python train.py --n_layer=16 --d_model=256 --n_head=4 --n_kv_head=4 --head_dim=64 --d_mlp=1024 --vocab_size=3224 --activation="squared_relu" --norm="rmsnorm" --norm_place="pre" --norm_eps=1e-07 --positions="rope" --rope_base=1020.0 --rope_fraction=0.5 --qk_norm=true --attn_scale=0.175 --bias="none" --tie_embeddings=true --parallel_block=false --extras=["exclusive self-attention", "value embeddings", "hashed n-gram embeddings", "a smear gate", "learned residual scales"] --init="uniform" --init_std_qkv=0.0392 --init_std_o=0.0 --init_std_up=0.0392 --init_std_down=0.0 --optimizer="muon" --lr=0.00856 --lr_mult_down=0.7 --beta1=0.9 --lr_head=0.00877 --grad_clip=2.0 --warmup_steps=0 --schedule="wsd" --decay_fraction=0.941 --decay_shape="linear" --final_lr_fraction=0.05 --batch_tokens=[16384, 32768] --seq_len=256 --doc_mask=true --train_tokens=253300000 --steps=11063 --dataset="wikipedia_en"
Each number is 128 + 32 x the weight over its row's rms, rounded and kept within 0 to 255. Layers, rows and columns count from 0. The size above them is the row's rms in percent of the matrix's.

# layer 11 MLP down, 256x1024, rms 0.0448, rows 109-157, columns 896-959
size [102  96 101 101  97  99 100  95  98  96  97  96 107 107 106  97  99  96 104 104 104  97 100 100 100  96  95  97  94  95  96  99 101  96  97 103 103  87  95  98  97  99  98 135  95 105 100 100  96]
[[113 138 177 138 143 161 110  79 114 135 135 122 106 129 146  88  84 102 197 145 165 188  81 144 113 125 170 174 124 115  61 158 155 115  91 122 153 126 173 162  70 187 152 184 164 155 146 112  80 144 113  91 100 146 156 134  95 125  99 106 136 182 139 117]
 [ 75 111 149 116 141 141 109 109 125 157 194 109 145 203 161 114 128 154 135  61 132 152  71  90 130  77  99 123 131 136 137 217  76 115 107 121  94 105 181 126  89 156 125 141 103 104 169 174 143 144 120  73  94 147 135 119 155  86 126 142  86  79 111 137]
 [ 95 119 172 170 186 111 135 106 129 132 103 145 166 126 116 138 167 111 119 110 133  66 104 121 159 121 214 109 109 152  95 114 128 177 200 157 160 115 197 149 153 140 128 174  97 171  99 117 121 129 134 139 142 155  92 165  67 146 103 133  74 154 120 132]
 [134 147 112 139 104 160 103 102 196 120 139 183 120  96 130 108 152 113  91 102 111 152 179 132 121 164 100 110  98 157 113 121  99  93 151 123 176 142 116 114 128 108 174 123 152 154 167 121 104 119 110 118 119 157 168 139 183 153 144  98  76  92 140 139]
 [125 119  81 164 132 108 116 113 124 112 167 129 113 143 183 107 104 154 145 105 167  74 203 162  65 106 156 115  88 157 157 154 127 174  32  62 169  92 114 157  51  59 108  85 141 127 169 111 122 106 115  65 138 152 160  96  91 163  88 152 119 137 139 138]
 [143  95 176 110 198 154 110 164 166 149 167  74  95 123 101 104  99 174 145  55 174  96 158 159 149 163 174 129 101 118 145 106 139 151  98 105 161 111  53 120 135 149  85 103 106 105  92 118 185 132  67 127 158 119 167 158  63 116 159  96 134 172 108 140]
 [110 153  82 125 153 114 107 136 159 114 114  53 113 196 149 138 113 161 101 116 133 129 160 133 174 155 144 104 136 175 194 141 110 122 119 151 150 104 130 137 110  82 139 104  89  67 126 166 100 115 114 122 113 135  88  84 118 129 115 136 189 138 100  89]
 [131 144 100 125  90 180 167 122 144 156 114 110 136  94 101 132  58 118 115  78 116 155 101 145 131 101 133 121 142  94 159 113 136 156 131  95 102 208 160  99 153 102 106 171 129 146  64 107 109 140 152 157 111 136 115 147 127 123 129 149 119  69 141 116]
 [135 120 116 145  97  45 116 142  95 150 118  97 120 115 114 142 113 168 146 118 202 117 107 152  86 165  86 100 114 130 142 125 159 128 122 104 116 158 100 146 150  96  98 149 100  64 170 107 205 145 138 177  75 162 150  97 154 129 118 121 109 116 140 144]
 [140 162 106  72 183 180 173 205 180 122  73 145 138 130 157 155 132 118 110 154 117 170 137 201 105  71  89 116 124 181 101 102 185 117  99 111 122 143  70 131  83 129 123 144 103 166 158 166 174  82 175  99  67 146 121 101 125  96 154 109 226 167 151 111]
 [123  95  58 108 183 118  81 113  94 129 180 158 154 108 106 156 115 108 211 160 150 120 191  62 108  96 126 158 157 111 144 189 159 143 182 126 159 100 118 108 138 136 185 106 114  78 134 154 120  82 122 150 146 106 113 156 164 152 128 169 141  93 171 192]
 [154 214 119 197 162 136  72 197 132 130 128  87 137 164 152 113 103  73 160 108 150 146  95 119 119 116 128 167 148 126 115 133 132  50 167 119  66  97 192 139 181 126  96  84 147 142 144  80 117 176  90 160 118 121 117 167 131 145 116 140 136 121 125 122]
 [ 80 181 170  64 138 147  88 143  85 112 107 112 113 141 119 113 116 107 194 119 113 175  71 180 128 170 137 126 181 178 153 106 131  89 188  57 157 137 179 164 193  84 146 146 132 133 115 122 137 136 112  96  98 102  94  55 194 114 153 121 145 114 148 133]
 [124 142  71 110 189 154 119  60 111 121  98 154 107 126 120 114 157 139 139 123 136 146 104 167 132 108 155 115 135  90 126 173 152 111 104  86  97  91 114 200  97 120  92  93  85 132  36  80 150  84 142 123 144 113 142 142  89 154 100 135  24 103 111 126]
 [158 109 128 152 216 181 112  95 188 136 164 146 114 157 129 118  98 157 168 132 101  71  86 182 145  79 141  74 137 132 187 100 107 122 173 157 132 163 122 147  87 138 100 183 149 115 109  79 142 129 128 172 147 141 120 157 182  82 101 119  84  93  82 177]
 [ 95 148  99 109 180 154 160 130 150 137 223 201 129 131  86 111 112 124 120 128  85 147 139 146 133 160 143 135  84 144 150 129 109 161 106 166 175 160 124 133 147 174 159 148 163 168 121 137  99 116 136 116 113  94 101  73 147  88 122 140 142 134  69 114]
 [158 113 114 107 125  59 123 111  81 148 131 126 104 153 119 138 182 142 182 123 130  96 170  96 133  85 139 115  74 147 151  93  99  83  82 123 121 125 151 119 111 119 130  82 152 146 134  76 103  97 118 147 156  89 105 122 133 121 128  88 120 137 123 119]
 [131  90 112 141  79 150 135 138 133 106 133 137 166 149 145  96 138 113 110 167 128 200 165 172 148 107  78 207 150 207  81 124 139 111 158 147 170 153 207 123 117 174 126 116 153  94 134 152 156 132 129 177 112 102 103 145  88 175 112  94  56 155 168 117]
 [138 150 119  78  72 136 111 174  67 143 159 109  72 126 117 142  70 128 146  85 176 119 207 113 126 132 142 116 138 131 189 120 130 127 135 129 114  95  84 125 172 170 138  85 132  71 168 156 108 149 120 168 148  88 124 150 103 200  94 167 122 155  89 134]
 [149 131 136 115 156 107 140 106 134 132  82 155 123 161 151 147 116  96 145  84 105 125 130  43 124 143 170 122  98 144 130 149 138 160 125 108 155 130 151  80 131 137  40 140 161 113 149 143 147 134 112 117 164 134  34 133 113  78  93 106 141 124 134 111]
 [149 137 105 167 120 185 129 197  90 125 122  94 136 137 127 117 144 167 112 130 200 179  92  84 153  74 113 161 139 188 150 178 153 126  62 114 181 143 159 155 121 131  91 137 152  83  86 139 112 164 140 130 115 148 144  60 162  94  88 136 117 104  99 124]
 [161 128 145 128 139 206 157 130 139 137  90 177 169 169  93 116  87 116 130  88 155 125 106  41 132 138  93 145  86 132 118 213 176 154 110 168 181 123 158 100  79 111  93 178  89 123 153 153 163 161 168 178 120 168 173  91 145  62 128 134  93 135 164 173]
 [129 134  57  87 158 103 170 144 172 152  89 206 115 157 129 125  91 201 128  98 161 113 162 100 133  81 125 127 123 128 208 103 108 148 127 137 128 147 103 134 113  89 139 119  88 145  86  86 138 118 193 110 144 176 125 145 153  92 136 124 135  89 155 159]
 [102 178 134  63 117 194  79 103 126 106 191 115 131 113  78 175 167 173  53 152 148 159 173 112 148 149 183 121  87 172 108  83 147 106 154 120 168  90  83 151 147 158 161 136 139 122 133 135 192 126 130 126 114 152 179 138 105  98 138 143  99 131 134  70]
 [139 155 128 114 178 147 121 152 144  91  57  91 109 126 130 168  91 189 130 173 121 170 143 151 102 132 158 180 148  90 120 182 143 138 187 122 145 112  78 122 117 161  98  90 139 130 102 110 149 160  84  82 126  70 159 107 184 111 151 142  94 100 117 141]
 [118 102 101 158 141 117 154 163 194 125 139 111 156 102 145 133 148 115  60 177  98 149 161  73  62 138 148 132 120 118 121 124 107  74 113 137 132 133 105 174 136 142 172 161 101  41 133 163 138 150 119 145 146 132  77 162 118 167 133  92 146 165 108  44]
 [137 133 192 126  96 107 112 206  50 116  95 140  86  59 123 165  84  83 109 158  84 122 140 120 174 101 130 183  74 135 102 128 132 108 207 170 153 120 128 138 131  72 187 129 153 171 146 144 148 109 150  94 134 110 141 191  95  99 147  91 130 126 131 139]
 [136 117  92 140 179 103 202  97 100 120 121 105 126 120 152 110 127 126 105 124 110  86 111 205 111 196 147 135 110 114 135 116 109 146 121 163 122  93 146 142 109  99 175 139  78  81 197 151 146 119 145 157 105 123 122 114  82 159  95 114 105 187 128 119]
 [107 158 129  75  70  89 118 141 152 119 129 150 125 152  91 132  76 145 176 113 147 134 188  66 137 165 135 161 176 113 122 113 179 105 166  73 141 103 119 141 126 134 150 179 181 112 125  91 139 187 187 173 153 165 168 161  84  54 118 132 120 135 106 147]
 [132 115 145 113 139 147 102 169 120 126 145  80 144  85 134 136 101 147  77 190 119 128 119  64 123 141 114 130  86  83 191 162 150 127 169  94 189 109 162 119  89 129 135 140  75  92 176 159 111 143 114  94 115 105 169 110 164 140  52 166  78  95 200  84]
 [135 129 162 145 186 137  96 151  61  98 106 212 110 136 164 143 129 148 108 137  98 184 157 108 105 101 117 122 174 120 219 172 114 109 153 100 145 147 127  92  92 123 123 147 166 108 139 139 155  98 131 116  85 161 113 155 163  97 159 150 104 144 125 117]
 [ 90 155 146  89 123 146  96 119 172 142 142 170 139 107 157 106 133 113 168 160 170 182 172 146 122 137 140 131 136 162 167 127 127 133 129 176  94  26 117 112 133  77 131 102 206 132  89 101 144 135 126 137 144 174  92 128 171 181 135  92 144 119 106 122]
 [142 138 125 156 137 118  57 125  74 120 115 111 158 134 104  59 155 156 177 160 121  78 125  78 133 104 145  94 146 143 144 107 181 134 169 168 131 111 138 150  99 136 139  75 134  73  62  79 124  71 112 107 156  93  96 166  44  92  90  92  59  98 134 137]
 [126 105 110 161 181 145 126 112 114 105 142 113 140 113 122  76 130  72 128 143 174 132 117 136 148 133 163 109 149 129 124 108 137  94 201 120 169 165 171  37 102 147  94  96 144 107 110 162 147 108 134 134 115 134 143 173 178  81 116  88 144 189 132 196]
 [106  95 159  88 117 156 164  82 146 138 177 181  99 159 109 189 157 149 152 129 120 162 126 163 100 159 111 157  91  87 170  97 156 164 130 120  95 136 119 111  79  88 158 117 184 121 149  67 128 177 149 174 152 107 191 141 165  95 151 131 130 124 123 190]
 [127  89 119 140  81 120 148 143  85 139  98 161 119 158 137 152 165 163  71 114 176 112 123 160 134 204 177 145 208 119 168 137  83 150 155  92 164 150 164 150  81  86 143 153 110 140 124 116 116 141 131  91  99 192 123 133 152 134 104 142 173 143 119 158]
 [116 163 139  63 129 147  96  94  75 122  88 145 104 110 119  87  43 113 169  80 170 136  99  93 103 160 167 109 150 137 144  93 129 156 137 116  91 116 175 136 103 123  37 140 128  87  50  86 139  55 181 184  76 120 148 117 117 110  99  77  73 176 101 130]
 [143 162 113 126 135 167 158 114 134 123  71 148 146 117 154 112 124  85 209  95 145 139 123 110 128  67 174 142 100 107 108 103 104 161 120  88 137 129 122 112 111 141 136 225 150 157 157  66 169 105 107 119 102 113 207 126 159 171 130  78  66 165 159 154]
 [165  91  98 167 142 129 143 156 143 118  66 149 124 134 176 140 175 139 124 121 172 111 153  74 122 117 145 135 173  87  63 187 102 128  67 120 177 150  99 163 125 155 144  65  94 174  81  65 110 111 114 124 158  96 143 109 107  99 100 154 169 150 170 167]
 [ 97 172 160 100 146 102 125 145 136 130 160 130 191 126 138  93 131 155 116 132 117  92 154 134 152  55 101 127 166  73 102 125 141 126 137 145 171 149  95  90 110 117  80 131 112  96 118 204 131  88 162 148 113  77  51  84 120 134 103  96 171 168 113 119]
 [123 165  32  65 144  94 177  84 195 107 181 115 125 138  41 144 123  94 176  90 108  63  75 121 133  81  79 127 128 139 143 132 128 152  64  79  90 194 108 126  93 103 125 158 152  68 140  89 163 124 105 185 130 161 180  94 102 109 100  79 186 118 110 132]
 [ 86 119 150  92 190  61 185 110  85 124 173 204  92 167  55 133  77 113 186 139 139 126 179 113  70  71 135 162 139 132 148 137 114 169  71  83 157 172 104 113 134 129 166 127 151 160 182 131 168 153  92 182 201 163 175 107 157 142 123 110 152 132  97  94]
 [ 86  93  96 129  94 104 126 156 109 147 126 110 158 143 110 179 113 102 115 172 133 115 156  82  50 142  88 107 192 178 109  94 177  89 152 142 191 108 169 160 130 137  48 179 110 161 165 109  90 201 159  72 184 110 161 100 105 134 102 109 102 176 146 122]
 [123 159 178 130 143  93 101 107 142 132 173 176 136 155 127 147 115 127 122 150 168  70  97  99  81  93 161 135 152 126 156 130  95 142 135 119 138 131 125 100 133 228 158 134 107 123 102 113 114 141 129  75  79  88  64 196 190 169 146 117 145 120 146 151]
 [106 149 161 167 170 131 189  95 145 108 219  84 104  85  96 136 105 149 142  96 125  67 145 115 149  73  89 117  79 160 142  46 130  99 158  85 119 132 112 117  78 102  90 200 119 104  56  93 135  83 140 140  95 179 108  72 150 135  97 132  39 168  71 135]
 [ 98 135  74 119 121 113 191 158 107  90  70 125 138 164 168 180  64 147  62 129 132  78 109 119 131  88 109  90 120 151 177 143 149 141 125 120  88 101 164 126  60 151 156 175 112 140  97 152 114  90 159 116 134 110 138  58 195 120 128 167 124 144 151 172]
 [116 105 108 157 147 107 182  69 145 115 143 134 101 143 137 113 127 133  86 122 153 143  78  75 139 188 123 106  59 155 145 113 168  98 141 152 165 106 124  99 147 126 137 169 117 118  61 123  94 114 144 163 160  61 104 176 148  91 127 123 131 145 122 168]
 [147 154 181 150 136  60 131 112 129 114  53 144 126 103 143 104 172 190  61 119 187 137 135 103 180  65 145 173  84 102  74 102 144  35 100 120 118 114 190 173 128 155 159 174  92 108  62 153 145 168 139  76 175 146 100 156 147 100 119 151  46 115 127 143]
 [121 100 129  91 108 169 125  77 166 116 113 132  88 149  82 118 103 122  59  38 179 141 144 124 117 166 185 144 127 125 207 128 115 177  90 218 130 110  96 137  97 164 115 159  90 166 146  77 137 117 131  79 118 119 100 103 153 137 143 119 138 117  94  83]]